Weights of a small GPT-style language model, trained from scratch on English Wikipedia.
Size: width 512, 8 heads of 64 (2 for keys and values), vocabulary 10011, 47.5M parameters.
Architecture: LayerNorm before each block, no biases in attention or MLP, capped logits.
Training: a variant of SOAP for these matrices, 961M tokens, 3665 steps.
Each number is 128 + 32 x the weight over its row's rms, rounded and kept within 0 to 255. Layers, rows and columns count from 0. The size above them is the row's rms in percent of the matrix's.

# layer 8 attention query, 512x512, rms 0.123, rows 0-9,64-73,128-137,192-201, columns 0-63
size [ 93  80  80  89  89  91  97  87  91  96 105 112 103 111 119 110 111 105 113 100 102  92  94 107 100  97 102 106 106 101 109 122 105 120 113 116 109 108 113 108]
[[102 137 139 131 128 155 110 162 193 148 145 110 125 131 102 125 166 164 153 103 113 111 162 189  90  72 100 124 146  89 105 120  98  89 156  69 171  95 163  74 125 127 142 115 134 140 117 120 124  80 112  70 115 103 106 125 149 110 128 139 176 166 142 120]
 [160  67 188 131 197 119 127  93 132  96  99 140 159 116 141 141 143 134 131  96 134  54 109 148 126  89  93 139  94 140 160  80 151 129 101 204 121 160 124 119 157  85  82 115 178 150 114  85 113  90 119 161 127 173 130 110 136 111 134 134 102 115 121 122]
 [159 135  99 110  95  87 102  91 155  81 153 137 166 166 134 116 108 144 136 142 107 131 113 142 156 112 113 209 132 116 187 118 178 134 100 136 133 183 136 124 155  75 200 143 161 105 114 119 157  89 111 149 122 115 113 156 133 182 171 105 146 156 143 143]
 [162 120 157 203 164 105 104 121 101 155 130 153  75 154 143  68  68  40 159 117 166  92 135 119 176 104 133 158  84 133 119 119 179 108 147 105 107  90 126 142 150 158 180 143 138  78 200 111 151  82  88 127 167 145 129 163 125 197 144 134 108 130 100 124]
 [113 141  90 169  75 113 124 159 100 133 133 125  87 121  43 163 157 176 101 132 111 164  92 106  88 163 104 143  91 137 128  89  27 137 115 104 139 131  98 130 150 112 128 131  95  92  65 178 107 166 122 115 107 157 135 110 110 122 130  70 109 130 240 168]
 [105 173 127 154 111  82 135 109 138 171 121 200 162 104 132  59 154  99 155 223 124  83 159 136 152 105  98 114 160 186 119 117 158  90  91 158 140 147  70 150 103 116 145 125 172 125 150  80 114 107 117 130 107 140 100 107 143 160 107 124 123 127 101 125]
 [139 207 130 120  97 157 171 138 161 115 133 106 103 142 114 105 127  37 168 112  91  59 168 155 100 113 139 141 112 151 168 133 153  99 155  93 167 122 127  74 104 150 128 102 172  73 142 127 116  78 197 131 142 149 175 114 125  87 228 121  90 135 118  83]
 [119 119 171 146 106  86 138  76  98 127 100  91 117 110 120 192 146 134 151 116 155 105 135  86 132 168 138 146 158 112  74  98 151 114 134 142 127 112  88 106 139 100  96  65 202 109 120 119 128  69 143  76  91 140 185 111 113 147 152  65 131 138 114 114]
 [133 131 123 149 149 144 145 106  82 127 127 105  82 114 132 111 103 104  90 139 173 136 197  83 134 151 170  90  85 148  68 165 114 161 187 167 115 126  73 171 136 132 140 175 187 159 141  85 130 129  79  94 109 102  86  97 145 163 136 100 100 118  80 135]
 [158 177 129 145 179  99 105 123  82 111 147 166  92 128 216 127 106 133 107  79 149 123 169  88 110 151 169 126 110  72 119 115 116 161 167 150 100  54 114 119 188 164 101 118 141 218 153 152 142 127  97 133  88  74 131 117 149 177 111  65  93  87 102 172]
 [ 96 145 146 123 124 137  81 123 210 180 204  90 148 136  94 143 151 188  96  93 118 123 116 184 163 150  96 105 120  47 148 143  65  58 134 124 134 164 172  97 106 162 117 137 114 134 134  73 143 157 120 126 120 133 155 169 181 128 122  94 107 183 114 118]
 [ 99 106 154 128 145 146  90 156  90 144 119 123 135 136 120 139 135 101 126  65 122 100 106  82 119 137 135 168 146 186 106  68 158 161 103 164 170 146  94 201 106 113  83 206 123 125 127 122 116  34 151 139  96 104 132 140  78 110  96 152 121  87 135 134]
 [147 143 128 136 159 127 165  79 108 162 146  65 168 113 108  60 119 163  99  99 140 134 105 142  80 149  58 141 129 159 145 157 124 144 191 179 183 140 135 147 130 120 124 120 103 151 165  83 103  67 104 181 109 106 120 125 107 119  92  81  91  90 148 120]
 [164 145 116 158 176 126 148 100 111 169 146 133  91 103 109 126 138 148  95 134 156 120 140 122 102 109  96 152 111 207 122 108 142 148 118 109 110  77 152 159 155 197 124 144 149 132 111  79 106  89 138  88  98 200 106 146 136 137 125 148 106 136 105 198]
 [154 132 129 163 108 108  75 157 147  99 139 122  95 123 143 157 128 202 134  97 168 170 114 119 101 106 105 122 111 146 176  19  48 106  60 155 132  99 129 135  90  73 105 130 123 114 142 111 138 151 129 159 100 114 101 202 114 111 173 128 131 163 192 117]
 [147 154 141 188 134  79 132 104 128 128 168 148 146  63 194  91 168  80 142 146 123 120 154 150 180 101  99 150 149 157  98 109 164 113  53 136 152 154  54 108  55 154  66 115 163 196 140  87 133 130 127 112 132 108 114 115 129 155  76 133  92 147  90 158]
 [135 197 115 140 125 170 153 156 166 143 155  98 112  86 143 121 111 117 109 155 119 111 184 143  82 134 130 114 116 102 140 196 162 159 148 156 109 119 136 125 142 119 150 152 195 120  93 103 159 116 167 170 139 148 190 149 178 105 162 177  92 138 140 118]
 [124 137 184 157 127 113 128 132 139  68 125 139 103  92 138 200 162 130  92 128 144 151 160  53  99 194 174 137 142 101 165 108  87 161 103  77 137 113  67 156 108 136  28  97 205 131  48 164 187  98  93 102 105 129 150  98 141 171 149 106 174 119  91 116]
 [161  78 198 178 194 125 136 122  74 124 150 120 112  87 115 126 152 120  90 193 168 104 124 125 121 162 163  69 161 105 122 166 191 197 160 128  91 131 104 191 102 179 125 152 153 179 187 120 123 152  79  88  77 161 115  61 181 117 119 163 128  97  91 163]
 [153 158 133 163 157 129 129 115  69 135 132 135 106 131 154  99 144 101  82 126 144  97 149 110 149 168 150 132  82 105 127 105 157 133 158 121 170  79 114 143  88 133  89 164 109 173 150 230 154 155  95  93  28 152 173 171 148 150 135 117  70 109  91 151]
 [194 103 182 158 131 108 124 143 141 141 144  98 162 135  77 167 135 110 129  80 140 139 142 144 121 128  83  54  84 115 150 109  75 134 147 106  99 148 137 147 142 151  83  98 149 167 134 137 109 130 130 144  36  72 195 106 139 160 116 105 159 196 123  86]
 [131  93 145 156 162 158  62   7 144 124 136  89  69 144 128 160 138 135 126  84 113 166 110 109 131  89 150 109 140 176 127  87  75  87  91 125  97 174 100 123 129 121  93 126  79  75  76 131  81 169 153  92 137 137 134 127 128 149 145 111  25 108 128  78]
 [125 133  98 135 135 152 148  87  85 141 120 147  78 155 127 126 152 132 188 137 130 105 167 147 185 132 154 184  64 116 102 138 106 189 185 173 139 120 171  76 164 119 146 100 147 136 118 125  82  85  85 182 161 107 143 118  79 121 110 144 113  99 141 130]
 [168 114  83 155 136 196 154 130  58 139  89 113  73  94 131 129  98 134 123 147 122 124 200  47 147 121 167 156 137 111 155 161 159  98 117  92  85  98 161 159 124 118 133 151 135 124 119 100 148 157 151 152 132 164 164 167 145 114  99 150 138 100 107 119]
 [120 107 123 156 169  86 152 119 152 122 177  92  82 136 113 122  55 139  26 133 114 162  85  77  77 196 142 116 112  83 186 141 109 120 148 109 190 102  98 113 124 156  80 168 144 145 113 157 146 157 122 132 138 180  96 104 137 151 160 121  85 115 175 154]
 [160 123 123 172 143  96 113  91  76 157 122 177 111 146  98 122 109 127 114 170 142 140 132 130 130 141 167 111  64 149 167 178 177 173  65 160 130 156 119 150 183 112 116 116 111 173 100 125 154 102  90 126 129 147 165 124 171 192 122 194 133  56 132 133]
 [149 152 136 172 129 151 139  95 142  95 125  81 136 133 122 132 102  88  89 197  70 145 153 155 103 127 168 168  75 174 171 204 109 145 164 126 116 148 179  87 110 133 144 168 145 106 133 109 194 175 214 160 118 142 148 114 139 125 119 181 122  90 135 120]
 [128 100 130 133 124 157 147 126  98 125 120 124 133 135 110 118 101 201  75 137 121  83 181 161 158  85 165 139 128 152  58  79 104 140 118 148 144 107 111  95 168 141  51 115  97 127 115 184 142  62 128 128  39  83 121 117 153 176 180  94 145 159  99 107]
 [134 110 132 175 112 120  66 150 121 160 175 114 136 122 124 109  97 188 139 220 122 165 168  73 147 110 169 163  46  88 178 138 182 144 105 117 144 141 155  91 112  95 150 187 111 163 132 124 139 172 121 135 129 159 100  82 108 137 128 139 150 103  97 137]
 [124 131 156 187 197  78  93 115 148  99  90 127 153 195 155 160  83 186  37  76 115  80 184 163 114 123 146 167 125 120 123 159 110 147 120  94 147 117 161 161  78 143 110  98 153 127 162 172  70 156  71  78 125 143 186 161 174 142  96 130 140  91  90 129]
 [134 108 167 171 139 138  99 131 178 140  96  81 157 129  81 205 109 168 118 115 137 135  81 208 119 128 104  99  80  88  80 191 193 105 178 140 133 174 162 101 100 158 165 120  66  78 111 177 135 155  93 109 155  81 181 159  98 122 134 112 122 164 137  95]
 [141 135 187 113 154  99  90 155 137 130  98 116 151 145  95 106 112 113 187 102 118  69 116 145 109 106 128 170 141 193  96  75 113 129  96 153 123 145 109 205 186  93 105 148 126 132 150  88 110  76 154 139 115  78 172  96 109 144 118 150 100  89 143  71]
 [ 70 149  78 112 118 124 167  79 144 137 145  97  89 147 118 114  91 137 131 138 119 103 164 161 105 174  44  95 109 122 210 148 190 187 178  76 142 157 150 145 177  76 105 121 102 152 186 126 105  68  85 177 115 101 169 136 161 124  88  94 118 120 151 155]
 [124 170 106 155 173  66 140 123 103 148 172  50  71 164  93 107  89 139 135 142 136 110  99 150 119  58 102 173  97 124 137 116 117 127 141  89 137 155 159 149 138 190 127 132 169 142 118 146 153  80 110 113  97 178  99 130 118 143 179 166 191 149 121 128]
 [136 114  93 122 123 130 133  80 167 130 131 114  97 102 105 180 155 168 116 141 150 172 115 130 123 184 113 106 135 116 144  50 114  94 127  79 103  80 119 177 159 104 136 138 123  98 122 123 142 195 115 158 130 137 159 137  99  81 172 147  96 184 210 111]
 [178 172 160 187 151 100 138 126  67 140 142 147 125  80 139 116 166 124 156 154  83 106  87 154 148  88 105 139 154 166 114 109 157 107  80 164 130 157  60 128  82 100 118 119 157 182  87 104 149 119 156 129 123  93 148 120 124 137  90 173  84 110  84 118]
 [103 122 148  89 113 162  56 150 185 170 162 138  56 101 102  85 170  73 144 142 159 117 177 146  93 122 161  66 102 157 157 217 152 154  82 160 161 146 154 144 181 151 118 175 129 120 147 104 119 113 185 133 148 129 132 126 191  90 158 143  66 116 180 131]
 [136 149 144 187 154 122 120 106 136 136 168  50 142 158  96 179 138 112 179 134  79  78 144 113 105 185 162 129 125 119  87  70 149 157 114 105 125 100 105 165 125 102  32  91 201 150  92 187 122  94 195 116 132  85 108  77  72 176 170 115 127 180 134 115]
 [ 93 145 166 148 137 192 129  89 107 135 189  76 155 124  86  92 167 171 149 122 116  52 184  99  96 168 191  94 162  80 118 156 102 148 131 155 142 138 100 146  95 161 161 131 154 163 153 141  90 127 105 169 135 115 107  74 154 107 148 138 124 131 144 199]
 [162 172 155 148 160 117 139 102 122 118 208 158  89 124 168 115 174  76 129 102  83 107 129  97 148 146 169 119 100 178 138 114 135  85 127 131 167 139 100 129 140 107 104 118 128 163  76 142 120  71  85 113 130 138 177 168 141 175 131  87  72 181 118 131]]
# layer 8 attention key, 128x512, rms 0.109, rows 0-8, columns 0-63
size [ 92  94  90  94  94  98  93  95  96]
[[135 155 181 133 149 212 128 168 132  75 152 101 159 160 171 101 109 160 124 136 133 113  97 154  80 108 122 170 115 123 145 126 102 131 182 144 141 176 208 121 126 107 174  97  92 139 107 138 145 140 162 173  72  77 137 112  81 128 114  79 185 108 132 114]
 [ 67 175 159 157  84 132 178 135  90 115 137 116 143 123 129 165 154 127 130 108 159 123 152  74 102 108 132 124 172 193 121 124 141 153  88 116 153  81 123 104 142 167 117 143 112 157 158 161 115 119  62 166  86 104 177 111 163 114  98 141 136  63 102 136]
 [115 111  51 117 105 105 183 103 119 161 124 104 132  89  81 156 117 148  87 118 101  89  95 103 219 167 110 137 114 139 183 136 102 148 126 105 155 163 156  74 111 123 132  86  74 172 180  84  70  87 106 159 125  64 153 139 112 154 130 103 114 106 170 128]
 [144  94 133  94 118  92 125 180 124 109 135 111 134 149 103 110 151 119 109 141  71 164 148 125 124  97 160 150  92 113 137 126 172 144 190  85 102  80 185  77 124 130  88 145 162 121 142 109 135  69 155 136  98  87 151  95 116 118 131 154 160 133 139  96]
 [107 133 139  90 110 125  57 133 118 118 135  60  87 116 138 107 141 168  96 171 153 130 152 127 116 119 148 110 117  92  95  78 116 181  78 169 119 127  98 106 164 142  93 146 132 106 129  69 187 141 145 149 103 168 128 167 126 114 148 132 161 102  88  80]
 [176 176 144  99  65  89 132 141 129 147 137 114 144 109 122 119 143  67 122 141 173 176 100 127 151 102  82 152 127 195  85 127 158 135  66 169 145 166  33 121  99 153 153 136 190 105 112  92 152  71 148  95 136  99  73  91 173 125  99 202  80 128 144  79]
 [ 85 188 153  59  96 157  66 126 170 144 104 122 130 132  84 164 152 131  96 151 144 108 123 183 147 151 109 117 168 167 158 133 146 156 131 101 153 191 124 185 125 101  96 128 187 146 144 153 148 150 150  94 169  94 130  72 183 159  88 115 138 129 115 100]
 [113 102 114 124 108 144 170  87 142  70 123 122 166 105 133 197  95 137 150 127 101 123 151 106 147 131 118 127 118 135 121 120 169 136 128  77 115  53  75 140 163 178 155 124 144 148 113 154 168 206 158 104  93  60 105 131 134 129 171 111  86 171 158 128]
 [120 120 157 143 135 130 158  61 117 139 132 110 160 113 123  90 154 139 198 151 174  91 132 118 156 125 149 129 124  87 185 129  75 144  78 134 135 155 136 168 125 114 155 128 151 178 123 128 103 153  99 122 139 128 111  63 177 156 136 141 112 151 110 127]]